Each number is 128 + 32 x the weight over its row's rms, rounded and kept within 0 to 255. Layers, rows and columns count from 0. Numbers have three digits each. The size before them is the row's rms in percent of the matrix's.

# layer 2 attention value, 256x256, rms 0.058, rows 66-120, columns 0-127
110:135127158115173127112125107134147115141141071175154105207163144052132134068140112089132141143138133125110140194116119190149145160155096066126080172087072141110106127127113103154133153144119137128124166102147128108146069123181141115120175072149135130155090140131072102125127174108158097106132106145141101154077118143094116090036134170124116113134141165086114097205155145127174105125148
103:131141103178119089132163165144154091148136072173128081109070167152086130157130133127128137096170097134095086151167165125086079139157161181186147127166133141133118137127151163121094136148149110112133182125100105200173111142140206152164151088119153150140097112169059075149141141105079102205170180183183127123149103143116111106137186192061163148125139126154105127127149160147182080170098
104:128088086117090118078099062115134106137113191067072167150157157078130150105094120163174098078084147084134017127142127115118183157164137167151174116143125130144113151180097120176117160085128117119106127099176197157157078125095156181145158126109145135136070096127164136077122102062139094142107148104135105114156139138107151107185165086073095133106089142094154135150169161158103105153157
098:126138103096135051141112090126052155124130156140127069137104184179138159171156132128101090168092122220124127177151093115110102106141165156081088142090106121168129090128111066137163078101109099131177103104164174106132143106155099163088155085095122129122109139128135119073175082085167117150169102075165183111099154080087120148151107130151078121149132137103117139142143090113108128169176
094:096154157106160106120109062171153139134127101084138080150178112118139060100141137109137134121081099150118118113132173166123085092160070083138177041119101104135098134151141130098137106145167122135165078109128124247146127178125172135105116149068157149165104050170137120082130162110114146112083179113121226181097132108112129140109073125196096161134080092116165092158058152137113135132160
103:099159112153098111138166141143151083111075076099146152131151141076128072138158135141086122199126140082146189167077168101142135143061088090107121168131093107173143153100139123108140151171135128116078153100160158132118165215119125082205154118096126141124175142135105113160112132126130162156143077126124155068117122136179148113137176070115078076129067149125101155108140114164179096172134
098:082085144135079131179149222159078164212170117125093107118134109142139171116135117084124156097132124190149134174119105072148098090111121111101139117132114179064170157142211137122101134135107129081132171134155134143155122154143163167149113134099121154119151127156141100133131167158083131130163137165110137120100152095090131126134110112170080107129193205120036176121097170067140174172108
098:146215134102055103123105115121129103135106095156143083127119139158144142110133184135053178078188113108154114146073131122105193141112107081120149182157129129128168127101147121127172155085153107110164172052175160139148146105152116139123076134151084095139104157143134134113100103111164171120201192174166149094075195106161095138097115123138078154135153143124108091089089121143131113149121
100:159162127147110099143100128102103166172113135170095104094115151157164177126183105093159203169140099147084102099159103119142136169132126175188154199115087182081061106133148138124166081091146121087146142161213165107138071150176117124150093171134132113147118151127138151137108173157142153161104131076166109177124162166094173149107131158062135113152122142110078119124099137153137097118172
101:138113146165058088138099160135122133155146101097150121083129099136167166142127127131098164143040139144099143098131196100137102115161175149122176127110063129106104129109129132103146142097191082210104119120123093076131130103097157126046109150076160100133102109151071109110178114148120109087156085124138111123166088113136141095089109158116069161119152185101154147163128172133105103113113
096:115117118138131139107084126135081130116092101129145143092114119108177063132165122094124156096154149105189114098141092072181095184129141208088157204123155141146150071101082154155132130117123214118049133173172136135095182153120128154177098192165129129151123117136156085153094115082117138104086123091162138153126110157122113117124118070161115120096047095135123070151164079173093109140129
099:098085085123058211104132144180135105148102130119076141122153101077105132141165161086171188156173148138120123131159111096145141126122088104133129155071116152130105137175116067129084105133076091066110096135129138110110145062140081155117108189181126152120087135069115152130179127140157098147100114143119128232092121089204171157149129113195147142128119134043112158179212141127057112119118
094:183116122114078145086135118159145134102179144127129177122142126167111087088094141137115138079154088087120087095208126156148102112134110139119113132132145138162098093140169151168099133098135080157128119114129128169128133194122153054176191130176119073113098079191118132149117154127114073167110149078108069111126099156128092141182134132118168167151110165122069137109140094132110110127106
103:085099157095115149062172082066089091159130090126159171091103149140129156157135098123138112189168117111161080165122118112145072153156118139136193182099151135152168129064132135086114144092124136069122143110155182164121129120133140127176155158112133100159109128161134108091170118131111183071200133090160151168163110103144082126108085165128143122111108103169155131115090176076177106081129
098:142161153115154070127083121115129121119142093148080079167114130110165210186195122042141111068079120114125174189209186164163122115161130075112161165116107068141125130075131140139125185162210117091126116100134132192109142192103132098166197123109138143099152100122104151150153112189160086091135159110087128178145179150091094102070119128095046175117122155134155105125115088132136136161134
101:112153159165101156165087175161122097104163187127072094139192102164142088128088133089126093073132116118122150151070086131151115188082127084129141124083164067125083117137110126119084155099124057122098034152166109136132145096117117181100116111141123186090094125099065156170097134125122121107068143192090172096170168101113137140149189107143174158112128133166051176128136062122103158120152
098:142102089132095096133061134150090119125130138134138101113121119125091109138091118107064123068130157151156144107143138113100090108152117137129129086131124107178134132084124169141089146088111126122155109145197149122095146144136106149123163161132131131122106089171078091144105137081125107109090120118133210094176107113175119103126119148140159152087122128111166075148096099107138127141066
099:093117118152089144142126063132067100151028077098143129085101144135096133167132179107150170167139171108133154192051139142135104132099108136140129165094098145169060148079098134120103103172097176093155151156170161175143112129132157150210104146128112095110120140202159099099143160114142170157155095074143107121118189179176108131118174109143178131058155096108139099129133151104121132108087
104:097063118128137129162142141119170098145131129156139115137164127172077139092122125119138131157117089157182096161086173086071114176096118079123165120111098056104178160194113099102143198124109106123115129101116128159133127148178147183079151190053150152093076126149142195124127144082113100109116152087084173097144084188135094103185125152138110141091113122138097089095086102144156139119093
103:155111152097117157119106127091151141144109175185051117119061093134186117148087127154129119119098125130130162117128090115123155136157103162142127169084053145115105082130104127143159124044157130141130116122201151167122157073128131172099107117131100150140124176129121129157177123060149136082121100081144159126111102114105118068154120158136138141111069094123143048118171137193117102082223
100:139099142043111158128115152127129095097083149118191165167147191120090099109138157117096137123156172137157129130068165111170148161141072171100134124119148174121164120110095102140128102124092139068120124134148097135195156144146165102144148123181170126080177189170202172160098100112069142126118134175078155131121120118158146104102095117084090110181195140148195111159071144144132113111142
107:134131123141154151133126134138138044072109049104130109131107119124147099115116089164107040077146155142084092068139193140105135083161126085154138143143142106144141168174116126146093100127143103144130084048159128115145163143140114132089171119132114128096092121098113097142181158091101071061116157156142140094064132148186149124095108172114142150112146166156125185118102066167136130160124
103:132136088145121159173145138134093154142114125083110089093114183179128054128149157143151127112087124131110092127037137105101179130105166089097116100191082100111091097127111093066105155114161130152107133139111110139138073180118057142119079154170113140172130084082217147151087156132151153135163137093080148112155171154173146164101148107085102139094129110150119108018098095113103133139160
096:081155103226168080135174146091069161127148111150120161154146126049159123087174108120117202161108086094138147154122134092107147143074110068165133103109132077125126175118072093104147101093159149135153135179137115130083157152128178091114163167222159171096132133081179138102132138208139108107098174154107050163135123106133068167156080144098210069139111096122071139130109129125113088179036
095:077118113112106137080147128144155109103128120187102069085155158057101111158158111092138125161143055131110164169172144152119156145106094122067137136122085098150144171129143135130084100167128107108167159153143093145127121103109171156157110109179131171165149109135136120151179133060122163106123132108087101180102115157115102155128147150101120089132112079109095115157130100187146124107145
095:115133140184140117149161150147118097112094110083171156200147056076128138075109095120118141111129107147193092176129107094216085087091080149085137094124161150103051085134101089116130098124090115164142161186106141145067058107166117150120161121129167146133118087074162144112104120147146081131170146135160102155139140113162102089139156117094120165144147152085061084053116115114102163107140
105:113160132085123146178135121160063133113154166145151088130094130223160128174086162063159142158121126155141130079149137107158095052044123112106060063127170122142073112143117141152131142144141122143140133148116140117104156180086097148098080129155128124185152129169129110104111133166097181156186083127115129165092119159150136134121169114108101155160173129136145166070157150132126123091112
101:128108134120122104127099154104065077054123122126105073102126109112172130110157123163089151116151104142131169120105127081163132120168119104156140095079180147162159147103115117113148119116202185132164098128127153148120099143115136115132073168157117133139128133166159120107083120077153181114140142152154082123137081146185106144117061066089094073170088130169122138140108142091120086173142
104:129177127128173122124182117125198131136136107099149223101134082160139067161061084127109141132100131118130141121135118145128107158116157209157138075161160126085066067127152137094095148157146098166150113141120072114123069141098164151189070117071184145096092057145129150206123144134139089158103072130070082196145115146086113164133133206095138129114185130173147148126112157148160053099133
096:156130087057125116145145190073080167090149161156151079090111151177111141099077121107151129124135123150131184148074122118146141075131094162120146126090122131109123098121132141168157080107101136126124172145131132136144110100091132136121132124092141139154181118143092150157137137139106102215110122098140109106091116153098162126137188162109137097174144165124175085108155126104126097099121
100:139186080114075173153140166152092126175111078112130144076096098137134128085130159121126134096123182121093134112110065125130165105093183173158131078174115083109087131134130132110060114134127067136067146129151073149104152174114134173156178131085093171090127146202130070134169099074121167144120118113105148143107169086149115144146085094165137125106123175108163178111189124119123119171152
106:177121136151104093116121135109142149078126176113189087099184127104076118088150202122056139141124149119129122088121113136078153124191136125145140108166140085141115102144132115141119152181114124122119107122111116133097101142145135079067145129136104130098111081121117149128134117139144149172111090130173116182102066108125147150135096153108181118122092179153131133131102133202122127150136
097:148101154149120116165086132132171083082169095112095127098090102119115101108196107146157116125124095095161119136084151135131129125100161126167153099147125123146124153161110083134103121144110127104136118119138114112122156110130094113146091115148127087131152166134139144193172150105143151157165147125106074100130127094155194114160177054192199142151139147110192143142127166069139122129085
102:133097057024165149153082113088162130149198083071136109144131083116149138077101165136153161097075166111069154086176096143160166112140139109122122096135069110146103124140117135152175135194106089119115080122160156136095154115117118112141070103143137133066139140117106139092136198140160128173108059180120100136093164094116176142201118140109090117152132114177118166103099140170096133151099
097:158130169075186099156087116163150217071146066126106086144118105144154122156122115109124115183066062152129151158200148091139088153069128173135138132151106128133136071095125123075185093118098171114085134095162127145179127085170166123180074133099172111158123118165137103166110119097088146131153144118139084124115116162152098142178110076062163072138148147171160107120066155097140097140122
107:098131203101125140133163105139108110150086118117092156137082156116075163129108098113171135117185113100108183186166165171126120160132040205108107148104134159120126102100204159146113113139131136076127136094104178158160094085103084138127074090135101125140157200112105064095155163107149118112161170133142137154122143143121137119120174112099115122195148129120161077113107140146140112068154
101:171113116124160106107145125105099175152135131138224148211174086077182110175151146046118165101100144132084126083136108133107133095076102117137117146119167152120126139094118126144166145145107157081122154129165180116101175092119042126100131168119090142118099108137147090112100116122108193161152121171133137208204147088095123151096091124119082162163114092148132137100147131166106143072152
097:180103158125051157105119130129166079189146115133156083140110185100099123143114106096061174148121181120082165153121149155137108095142103123118064090140164105165156082119152131108079155166104127132094144104138180132168161111138140119149126135141161103105176127144187116112142173107179154154112176169145149095115145102092129066131145121085113139120168154135190134132104156127074104106105
104:104139110147165153181145152131159133147150135058139098157153134191138062184155154094063110129127164183082181069125156126162157174101156165190153110085224084101132072097190156082108146175118131117132093128111099097100123120141150080082119074102153108111126124132085136157120138179106098101108174148121156120177157125101095156066147145097066137206140147158165108130119163112141067177105
104:187108127161120129092091131098125095134115136127172106097165139116138163176114145120127096099178134165121012136169107036118125102132150166190106107151121121095084107049120109109111135118126138132133128152110133159086118139120115133173177144100059133175156165183176109138148112138159142126118085127116160120183069118146125117110106108142091100085130138144145102163179181179135131109093
103:148124140103169144129121189159151087071151112161166158113153111173088146139124145107093150106101082074119169139162141143087132156088151109182177076072118117111162110129110142164104081196182095098125074142136072127099154221087119111138110120126134156115190124180043181197119149183159138139087130199070119107131089143140094124125117137102141112092102174101152195128137114167152125136182
103:093142141092121171071129189077091138109166160155101146127193091126139116146096113141074167159125135129132122168164130128153157073127120112119159129131122120145116161122150087196135122149113139150150063117093120070075152139109091142135142143153098115126139105095106153137132103170141107153126057165095100108083109127133137114161192148151185100139086167147090114170124123093114181060126
095:073145183149087134141179125104064176169087118103193123170203145059144149119189113146121158119106110109175210144100112158081136137123164090162165116174162116082152139091142161156109196173135095049214102093115132134099115086135183098130091131105129154166098092112098120182118081127181154138088110124166154125120166099114194153105127170144133157105205116114112151141097151134170149110066
100:158158130081156102101123149080159134127181131106127081163118120161185097119117138125128181115113083171152137125136119167128160125128077142083121175050136142154118171133067138120142167111097141101099125141198184153071153143201143139124133087146134122164129107106114141150103101145168164108180204084133126192150145115139081120131080158132132129137067179126070096152151109129146150144132
097:080093155136088117155128141084167088084127122068148112101148126143151123126169127088109136201150092108109117156100165154148135155122088125173163159152134149133061195168161120175073128164099121124137124123110136093185148160128130143172053087145135153054083138129106141149139132136071108133139152109115163102136072171080138089128142110118090141142197151089082202159138070188078152056161
101:158116145093074183083056075125180077109141072141148137154149098083126125128140147173152121107140174075122092141199139128132166138107100092075153156100158170126111124133166123090087102156147145065162176069119147132152064092165138124151183153125152104159137081148127134169090093032103147042081117134146211141119174085175126126060150130135130136120105149102122115145119123117122120155161
097:136093110034155125164078159133104126213184143118149089092190104148175098164074147096090133119106082124112079122171077135151150133155154139130174139102128125151105171158134146126125153073129124150113097147176153134139130114097140161121113112145130147127130134130091109175162122156080140094115101205107072149111114096103086103077165168137091074091131094109092155149121089169139147112118
101:120193109105116151057151140136161150126156181177084118139077054163169162123121088105116160087162114129121127112159110129064084148099208203102102082170099122185134073106152114114088114124117106184147133176153081125138155093055098121139148127161096098164130214141235104126142096130096145109110109165070103160153129067132131114128153126131155113133125138100138196153129112130121136105117
094:074119166056118061151105135088113134061104144167055087070139175111151122136124121186116169133058141146120070096134111154095111099092142110085124147126120186132153149132102153150194136144123098135155107107163209139079188120130121147154152182167084103143104190093128145092170133132147149125194127143079083132117153097115174127155130103071124132125158118134123152142182156102153110137102
096:111114116113157059134127030083133132088157123172174161094149124122105159059143179185154118169182137143142113136156112116130125162149071138106111191133126162124047092056131096166127128084091074154097130144143134135141176116098150146139104067143096151159118148148131145143170136144138093136077148101127119089175092144167160104115116146116137148117145096124059087097195153135112144149126
105:136114094163019124157163131218111161107141113188129164076105111120109156135111115103119083087098195116125128106148113158117104125161157151135121127102116142147161137124144176165107173154101082136110104127094033171094116107102132162159117132132147183122220133085166134121124101082079140146085136115117120138148107182152097167169144133116114081100086150106044107143105115202123124161141
093:151169041111086142151107121087086131100126076108109074123042087209127154119111084058117056080113162141142136111106123114112106140176134133122157126207107119137141085114115133179114116082104099081111124137075156150137163107122107115107140175161125121093111154177151093164183175103133093098104126108107104139143114091118162125100162183094084127112189134107167200178096164088129114148121
104:097067129150141199153121155112170132152155149134134120144128088142086116141133119103121150132161111094089068158160180093130147161105175099185133090137155186096097113121181131121124209104113078097159147093107112104106130089182183110097140153141119097086144108077083131168130161082126110133114103156155115093114149244102076119101138153196162136165107152129111165131095149079174133084054
099:130141126139097175074149132114102158112166096200076122098120123134159143124189093144071112128136085140152120149134114134141128097108130110166120165076097173141136155165172200140134111146125166085119119159096064162114136176098201111125152129090105063127041162173089101127078158122142125117141121128100216156094117124133057115104156144140127144142135178091141116129142100079077112133075
093:128169127118114149108155155150156208141128131166146171099078143137123117124097081108142143062148114158175109157138159102169075144105100130129082085147165063130150081081143143098150124083127127110140067144146132083116108109163128144158135159107099172129123162139118116130155183113161127102152203114171142210216137116151118142130110135163175100166118066130110085130108164139094073094122
# layer 2 attention output (transposed), 256x256, rms 0.0966, rows 66-119, columns 0-127
111:146110123082119151164127196148119155161155094039151123158099100161154089172142064120133093128151102111124146094107126110120112074169088134202158074141132073108152088080137115082155103154098163071134147122121126131171102130123176155122120133189104133192155088119194128183080079103115108140105083123190112107124086131105098166161189098105147127140109128164168135139153165150050159150102
106:180107119155105157098149169183179185106138138085086098096088158158133172173077098098112118087157081135123147130107085139137097218136141164102144060151098168136141090203117082152092134152138190147093100102116147175115143093117123106128127164137177087188100163118173156123089180123135188141165212127119163166138123104118096121082150043140145165163178126124030132133156087134106147124117
109:155129124139139127103122077156102154092130160156067128169146190147150138122086120142138095118063128190128120112131189158106123136113125170123086090155165099148091091087102141155112155096175184131159156127109108146168136172113161072131112146132131100130101107158135126176142096193090118103153178118106112158140139109165128146156162155144157148139139143109104115160126110103231123137118
099:112112172134111117156104179094107206104125077170163162151136083110165162081151189096107175125133121047196110155171212117091133141161152185084153115137113089106105063138168140066131111177104128094112120126159145110116119162131105125083085125220110157121109130140136170122113163107125114117089126155098094129126142110122114115153073174101121139122100109142122130137176099139107166102073
096:193180134146136083089125151161109105146136170166184129085099148129140107111125095116138169122134126185116124151135174090140138156179155137182107094179159098146187112117200108135152125075065102148083111110104076106127155144140124138124097133125162115156076113146155100161157122160106123077117123082139069182157108132186163135173097140075158126149092098165134134151089122085073156126123
104:148090132105118155117130081104184159160074153091118078116115108137122105116087143111077138175137088141145121110059141152150182161104107117144132085130143125168046153116129157091094098122119125148075107120113156131139114085103039075098134140100158202117148162078066136146182064157096116080158138123173172109136097126118106113163130107196094121116133147043167099148152185077152178105167
102:127130097089190155086077164099154194156108130115072117153135194136124140144115111159126152123146148143173143146101152145098115124137179077166138159116153244143067100114081162148176067160149179117124153123055145090115160150179114122066149154162153143131105167137170128129131125105141190107138088107077122153195067094133119100125149125131118150188083104144100156165115088103117117109139
104:112133131141152143106143117130098211128132106119094158089072089134092066090219151098091157142133121139114105083112154121141152097118147104166101125104104093141172129162151157148168195117131163149055156155087114155150096128186128132161116163106112137098200165133145155143143051113115143074154159121056139129130132084109148117079101115058105064120093174070107128205150127127100133071180
105:110129148169113110049122173099074191095130072088110141140100106133099115104113150150117042083105154109155103085117109095143136234137140145108100135142124132151095075117170119174224142134187148082129115103124146152163117124127140169183154101149134166115137107112060154130169113100102126106118128119142114109138161150122096132104154084159155101152109114165122096101133084120150127099110
105:082078124119162124108113136140143151088120126118114131116127150119108090149086123069183153169173196168136113062169110172153136116138138151194127108136090138151131143172139150145156128170119111140191103113099064151136137102114118146148076143150080163123115161129152107154118138154094157115130123186175112163079164196082165143101103164139175123015091122154123160132143142110135201166086
097:113110108115150098199131144155091146155116147100139133143162093150084124112140113089128137114097158120126162136167049094121121110167127144121100169118133121145148122191036142183113168119160106104118124174170129104117087120071114073097147090143111135120139138174152155165124059150145142126074213144132155104121130140172091161162142077124043140148122086124151156065092169160097139112124
102:151129100131084121109131149106145109146102190094140118128169171109076071103130125055158089108165171172112108108109156086119163157111049128109138121187084096147132118118136142104148090139090193191141119154140087195174129178109119113201087126160084134135128161119072163149121090094093095157061142124199144125179137120150146109129079121103165116174156176102161176097150123122167156151111
100:090119153174154148096151146089144113113151156153187122093183091149086133120103135115117189186183158084076105094075135143126093154161121109097165125133111090162105124124067126112126113100124103146155208114145132075133056085133176030097163120137157150163128111166142204129125144115118113162146132144088150121166095148141144068075139108161136164138145103163148120106175189129166096105118
108:161121108136098107075178117134185112091115141124206202187143135135119084179158145105179142115121161118164129133126103200153144082141174112090124091174162125157111111125126083127114072106136099083182077137092151117119095148171126117095125043132138158141185171108124126159117103122118097161132185135152107150139135081142145105157095083087110039142141095089158122112097118142144095112104
104:110135130142080108158110109140088168137097113162095155095122098187140081156100139126151135116193099183202179072157160070106094087127177113178146095154216159137058103155214146122143117105127113147140126148170114164122086102147119078161122120118067127158149074129109124154141137124089200118133113148145125103124085191204165126070087114159093163146101169119105124140077143220114105119136
108:130086120104128122119163074143099159184125204074135139101137147084165130150141108077093130139130092157166125083116131138123122143065114131189166142071095169130186156161111165174136142156091154130125099087180152142133070142154165114143168181123079144112147180134092126144057147108141114158091156086099123141124145152076096149201104147168138074160130191130078114130120138105098123196116
100:141177070132121198133135117181157153077144217151119107130075088115093084073130117131195124133139157091118179145102132110124119062099179174116093080105139113146146159101124099124077140149165079119106075117100115106131098141112157113109166175110123121035117110162181169131091134125124117191190149113120194097153099112116170109158089075166157064123138112210162143147103105128078164139113
105:101091105094144124168153082122149109118112116127148100107145133161091130138091131147186113149184116159104083091127084158122079118136131144112113080116084112104094138137069168127106098138099169146088136143129169110129125096123128171067092136153149109119057151109110175093149131128135100165087187140097086090121133120226142178100115146063098107121110192126145107163131087075140100145102
107:142167125117129165172118091161098156136141134142156129159050214116109188148195136092083201122138097125142133154137139095139185146176040085183122109100135156156114106115128036106131132100104098077184105112108092117083137166081129123149102148104189149105105111142181128145137114119117163071122113096214085096129129126129123153151133157114052139110107143117105106165160101158108137120143
105:143081080172159116113131105128116091079173179079115118094157127167140092105108116130162141101142148102091134140158127146117218104145121119188129125169122097087182093142112098161126123132125128099207117116123109096104117129139111035121135160129123149151057126112111161185132202079175116107153151116094091135066110137154199140154120093089162106092107148139098160102142118159135144137145
102:123172132149125104135127125169131143110133150090155165126156098116189130144177153115185126098172103147211124154085148074099108098103118131105155093140085131175062116070133143075161148138115146123116125088126157171147113112131143187158085122100083085131130165175115143106145138160127112097209084073118185153120106099070163100168144158131120135073192127134168144134165140175141100108139
104:159137202102149102146141146111142129176137123136150123128088155097116092137109066140151174103132150031026142159134101073139162155136156121138175054142133142109122125144128109090112143143057155106133141117162153108124122149123119171145085133146115098122150148104154133138087132182142110130143059098079120121144091124142136108110164109093181147132134211122168140149146088111140163142082
106:125122059135129069208103091132147106146176119174155153059165167146085130112099185086116123162112098152086103097104114111136147158174176069141085182130128115077114191149140164139150119114096117146152071153153192103124107148172107159096112116169105114064137106129123133144176124088086123089174129193104107137122172149102069112097156073117166091121063172160085133173135082157101130127181
097:151114114084115087131117145100102100106145070104136135119122160095125060119122161168132142152162095164152081142097146073123086162138125135122142160139104133143065099152126139144132141114173157058207115069097139136171088078161083133153196114072186110129152121139139097119102169161105143156068099107173077105044104152162146087107079087114134096177124118164123124148124113081167177172039
097:110127085134079128228162106105175086126185149145102144117128133143102216149122134145109095135151140139153151107115129178137118129159143148123140120119112088117067104114209109054163055161115127148125072097194153146127119105161124096100161124131159137078119130150144117125095157091147119124128081119066092129152141084135097112068192143131124135100132128123112119052144099155116169115137
099:138117105121160121120135134106124110124139091143099100144076119137114212123159147120128116178127084155121100148076120084030126211123059149100102162154099131134132118152173171137149117117126123137200108178116121110120147114144170196109115111115115107084154144059124133150148100130082109164123151215125182098115081163129167223147124093136124084159080109140150179168188107153150121167111
101:138174133130145096180104127129141112118140154121092122120143069179179126089112098143117132127109128115094122126153102144084081149111152126110123132076124144094159092146124112129163156160101115186097108138152171165111149159150136147130097161117133131084168174105181137140128142087178142150122186143149161092132135117103094123096147132141099119110093146144131151110129075118224053089123
103:143172101154135136126119126135114095145096115159093103158140134175097150091177079150120086141084100107088182132129120112116117163186119098133129091148140144059158126136104107113130078064139199144147125126104152109138081072118160118129139094093159153130096136164065152233173139131075097168124146129097061142099101177150128095131140119127145120114113096072133201148109138073097152102028
106:081171119135075074128133080163135115045102089138161153125162139124141115146107079112140114114209157108097173125126114145098120175098130131203107127104136172216186228215157104112170105059121136173103158146116111075115149109119157100102140086089131125099139133108130094025111191160163141100083095133119132157149146107080122151112197108178124179103165097159180123127141132172167203148132
105:122204081148159075147068100133148121141151192142094156125122137123119121117116249113126122139101085056190152138089079181124148154128144101090178097140119103166082103101147187130123152124121121124157121106133122119142125156157159141104063075099121141122070129137158155077151168168112136171152122153110166117113101155073104154084071111119120125069151090140112133164174122126133182160125
109:186116097117138127148116114099118148071086179133152128139110158165076120100061127170149091108156100060102112129167095187139105174110135147115114144092123122143100146132136142154150109149143129150090146143149136156103182149075103082092084204083125147117078135090124169124096057113075099176181113136126144112145109113094191142090137194186127097163116134182095110181142203136071124116121
109:132093110076169158103189157144118134114145122171146157087097097129103171104162134130174156076094153144110177130150084094135119079163067121155135134152118063116106116084172119147156140081122121078148113124168095093150077099080201199165155124135117139081063163104159159084129169078112114061121125184135109141213094170143070117127101191134145126155188108093138109100129129085145102140120
097:078091103129109119119121075104104146127118193125144148129117154154119126127191081097080119147191105072110043082117137082170111157114092127106179077117163144128146151141189124075062132170086135142117218119129153139115141056155161179097106086169146124109120136117138066129102167142107177178109153114145114070152122125147124116155136134125128094136111148184124132145150119085148090096166
108:137139208114148073146126058140093139059102140141092129066149109150118060077121163145127122168142131187152072143131120132069101081101175140122141125172121075123119152087109104183075125130132195114109145137181048109122185144140162137084079122089142157123150098141131113137067104120125114134139093144108056124149112098119176137099183114122117138128084094080093113110096164137166111147088
102:096131108103078179139142107104112075101145098105114182122101109126106155129113126173102118228106096115161116159107133105147110106175127153094090058144132138178134122135110170155090175134166155194145112119107139111138149110076137121131151115121194156111112129196224117107137117133138144105129155084145120069124107125116141072154159126162096168136134187111164053100158141153123099188157
117:149106106166103132085084215131169095139085119128095157088165137150119166148129146078102101157091167110082114096174140114142141130077098132190136111095175111142088111097166148118091095122140169188103197117116150193144113097122059126084118204137153118065133166179058153089124130148134100122168150120152158065145100127197119149114149131158112139145125088106132128092115072141089146148106
105:110128099076113119146083126117154138160173094103102176193139113113159070069099122134104146149096113127119150117114126147087112082146100125138043162115142175101184109111128128138180117093153091090136115132155105155101101133168122132065099156171082124088159073105182081105115174132166103100165137195162115175154174140144151119135123120107086126137107100038143118136108135076166106160169
099:097144119078138198137114181154130134148065106077137142127170112124133138135134155092162150135071132131135036126129120099129084060163157117154136089138143060112116160124158134121101131119189148120098099102121184120165150116087113088204192163184119156065137138093119157160155202128124077129081121141112156116209148067200132090149136162125073099110141162143117180142149098095096196087128
116:100126103103105046186088174106122136153074158201133138047147160096127178103065168152092118126117096153209188144161142144108132144113139179171148103135126121154151133155116157124148084124100124110117123157096111144110120100110115088150120136123136145161184179065091171126107180121113124090112139115119093083167163118105131118119103079080198135061110126154136113112115123041148112150122
111:108107124118134070145112155138161126136066163096158110143155093132117183117156134074143159174159150099146081133076105118104178125143110178106086050115073107169128167170152103056224187160099088081144083147076102126201130198117153108077185107091171141117098138080088159160089108182158112135143164149138129117088158222141059124134171123155062108172154083094123166178121147095063136048158
111:120163096190120122093161094108049142115043162155148187201091170117136125172103124131109112139183151151117130133085135111110103112144081106148183137158131154131143131120186130117136139069062044175068091127141182188142137147166141103080108157049146146142071064148169131095109149150121096132092132151153112160114120139148070161164154135094142135134126158202167136077148119149108092128107
108:161177097149147127135126079084132151130116122151073137187046081149142185124117140062160175081103109144187098115104116143084160105143116113153117089067118057166133061112119124124114140158055119149155126114170173133104111178185090095086078132139129169119095138122154129140138151169156115186118145151144127113165092071141132149165174040111098193101130121129105148121087156136133100114112
096:092170075107112088197121123185098151161143146162128104172145098161151042157113138106115169178094140130139187054158114183125167152147167120102162107130057191186143120110127099101188090105145123088112114129112163171131132171161075128140139153075166174110096183118099152083151076099129136115187092137168102108154109125110137131076087073160130130098158125076141172117140090105152127151158
101:137160069102140217123110186125151142153160136175120144119076149107156037142076115146105124086132086139139132105117100130133167098137120191128146163128136174128086087118125213128075079136177086108184124114133127112085064097131147149169095113114138082118135120107146086109133127082141117133079147119157115112139124161098103122126154119120093142164126073092145149106169141145068153132145
104:141089079123188118165118123119113195168103183127096132184151149166144167171106131106126109143146195196079154073095161129092086129059161103130135095124102144095130121125126158118138146100153157079102111140168228122138194122122089150121111112149151114086095150075108146092107142131127164136132099088151097140112114074077096112166096081126106170080162078126129119189120143104093139149164
107:165089093162173054104123104162174131111146127133112106097153145156053116099111169115125091092096060090145111087137144156069150091189076110149140119099109130145108150111131147174160093155127150134062090147099100170129138145079151084104103102183153136191110172127153158121083086165083110157152104100119131160095133164166136075097190127105118142081122144074194177136093079132070103127145
095:085103190107140095103165154125056080148081149143118103142121167162102059116167144143141095137133136138042109142078146130093135125087146160168116156143147121048140137149150133123193114106146134070179096105156167096104150200128131035094090144145121114134138148131139097077142182136145115162133169095160137116175091150119127112134120130147146143078148103156098091088152166164152107101128
102:072152157125112117097131117127055146108164136141068152190089091106067100109131114106152149093180143120128070176112115107166147090122086152140118113094147129074106198084127128133123113199142140154116131124140136122130059151050116103074154113106131126160106136097148118071174128168099100124159210145113162082116150135149116149106136116174141185165111123128106112101079126106157188079097
099:159110117107136100136143164088147104119171127096135154086128022158147116147059141073133097154122106164162059161128173189183142099124124100104143180168146170142127181143163139066160145127140192134099131095195117121108102122126142181119115134165135092164087124080094115162116095177146177108186161099163135109105094061176110137089161112149164106099049139176100161133134140134089167108060
097:174119204095111184102133091148154054146167120123098063113140104123133129122116118178117150160165114163122101118126145164092137120095130147117143165130093112139072131123202099126163156145175168074109153147191138138084103152173143171143138126061148163136212113098111126148130126154115103128143225084154120120118127163104136196124124160156125141147133173163171123120149152118083173099107
112:106141063148106120138143086165159161125091075146174141132119104163172139101197114113159138070152161142108134070109169197102118107109078112095128149109149139187121145142133145120168147102090138132172133145116116146101135103139069144104154090162148088062106124178202196149145103091117104209160136117078130158084137140177125119135126116172136137075141142089086062137155122060126157106109
095:102143196143099109152159172123080107099140137121170124095208141117149151134139088200171176160106174101105130136097117135091150129130167134076186118143115153144106144081186112127090116151101199197174084079116060134148128146130071153085127103180168192169097114166139147147157085117133090112121158138097144139126119128122131101088090124105163112089130091141112079163144095112168179099088
108:071132081122073112116105088130182094075110128080092069171137181087144133146142141096061131135143080114163116107119092124110149149113150126130106156130179099076153123153123075121137135057106177129169202095109187120140094081069097133114081174195145142117099109099126117118157082141128159138161149147134105125089166174123093132104179139082165191108136105157143170084201171098139058104099
103:130130122130130103137108118154172104153101156112185153117130097121094117160102078078124096087065181164167144103086188141139177096172079055139130120089118108112111049143126153111109149149239153150121160072127051072069123083145102056106157121112107162197110125109156113136165137064074134104172130159202152162157131146151127175116114139176147144135157143167157211131121121135134059157097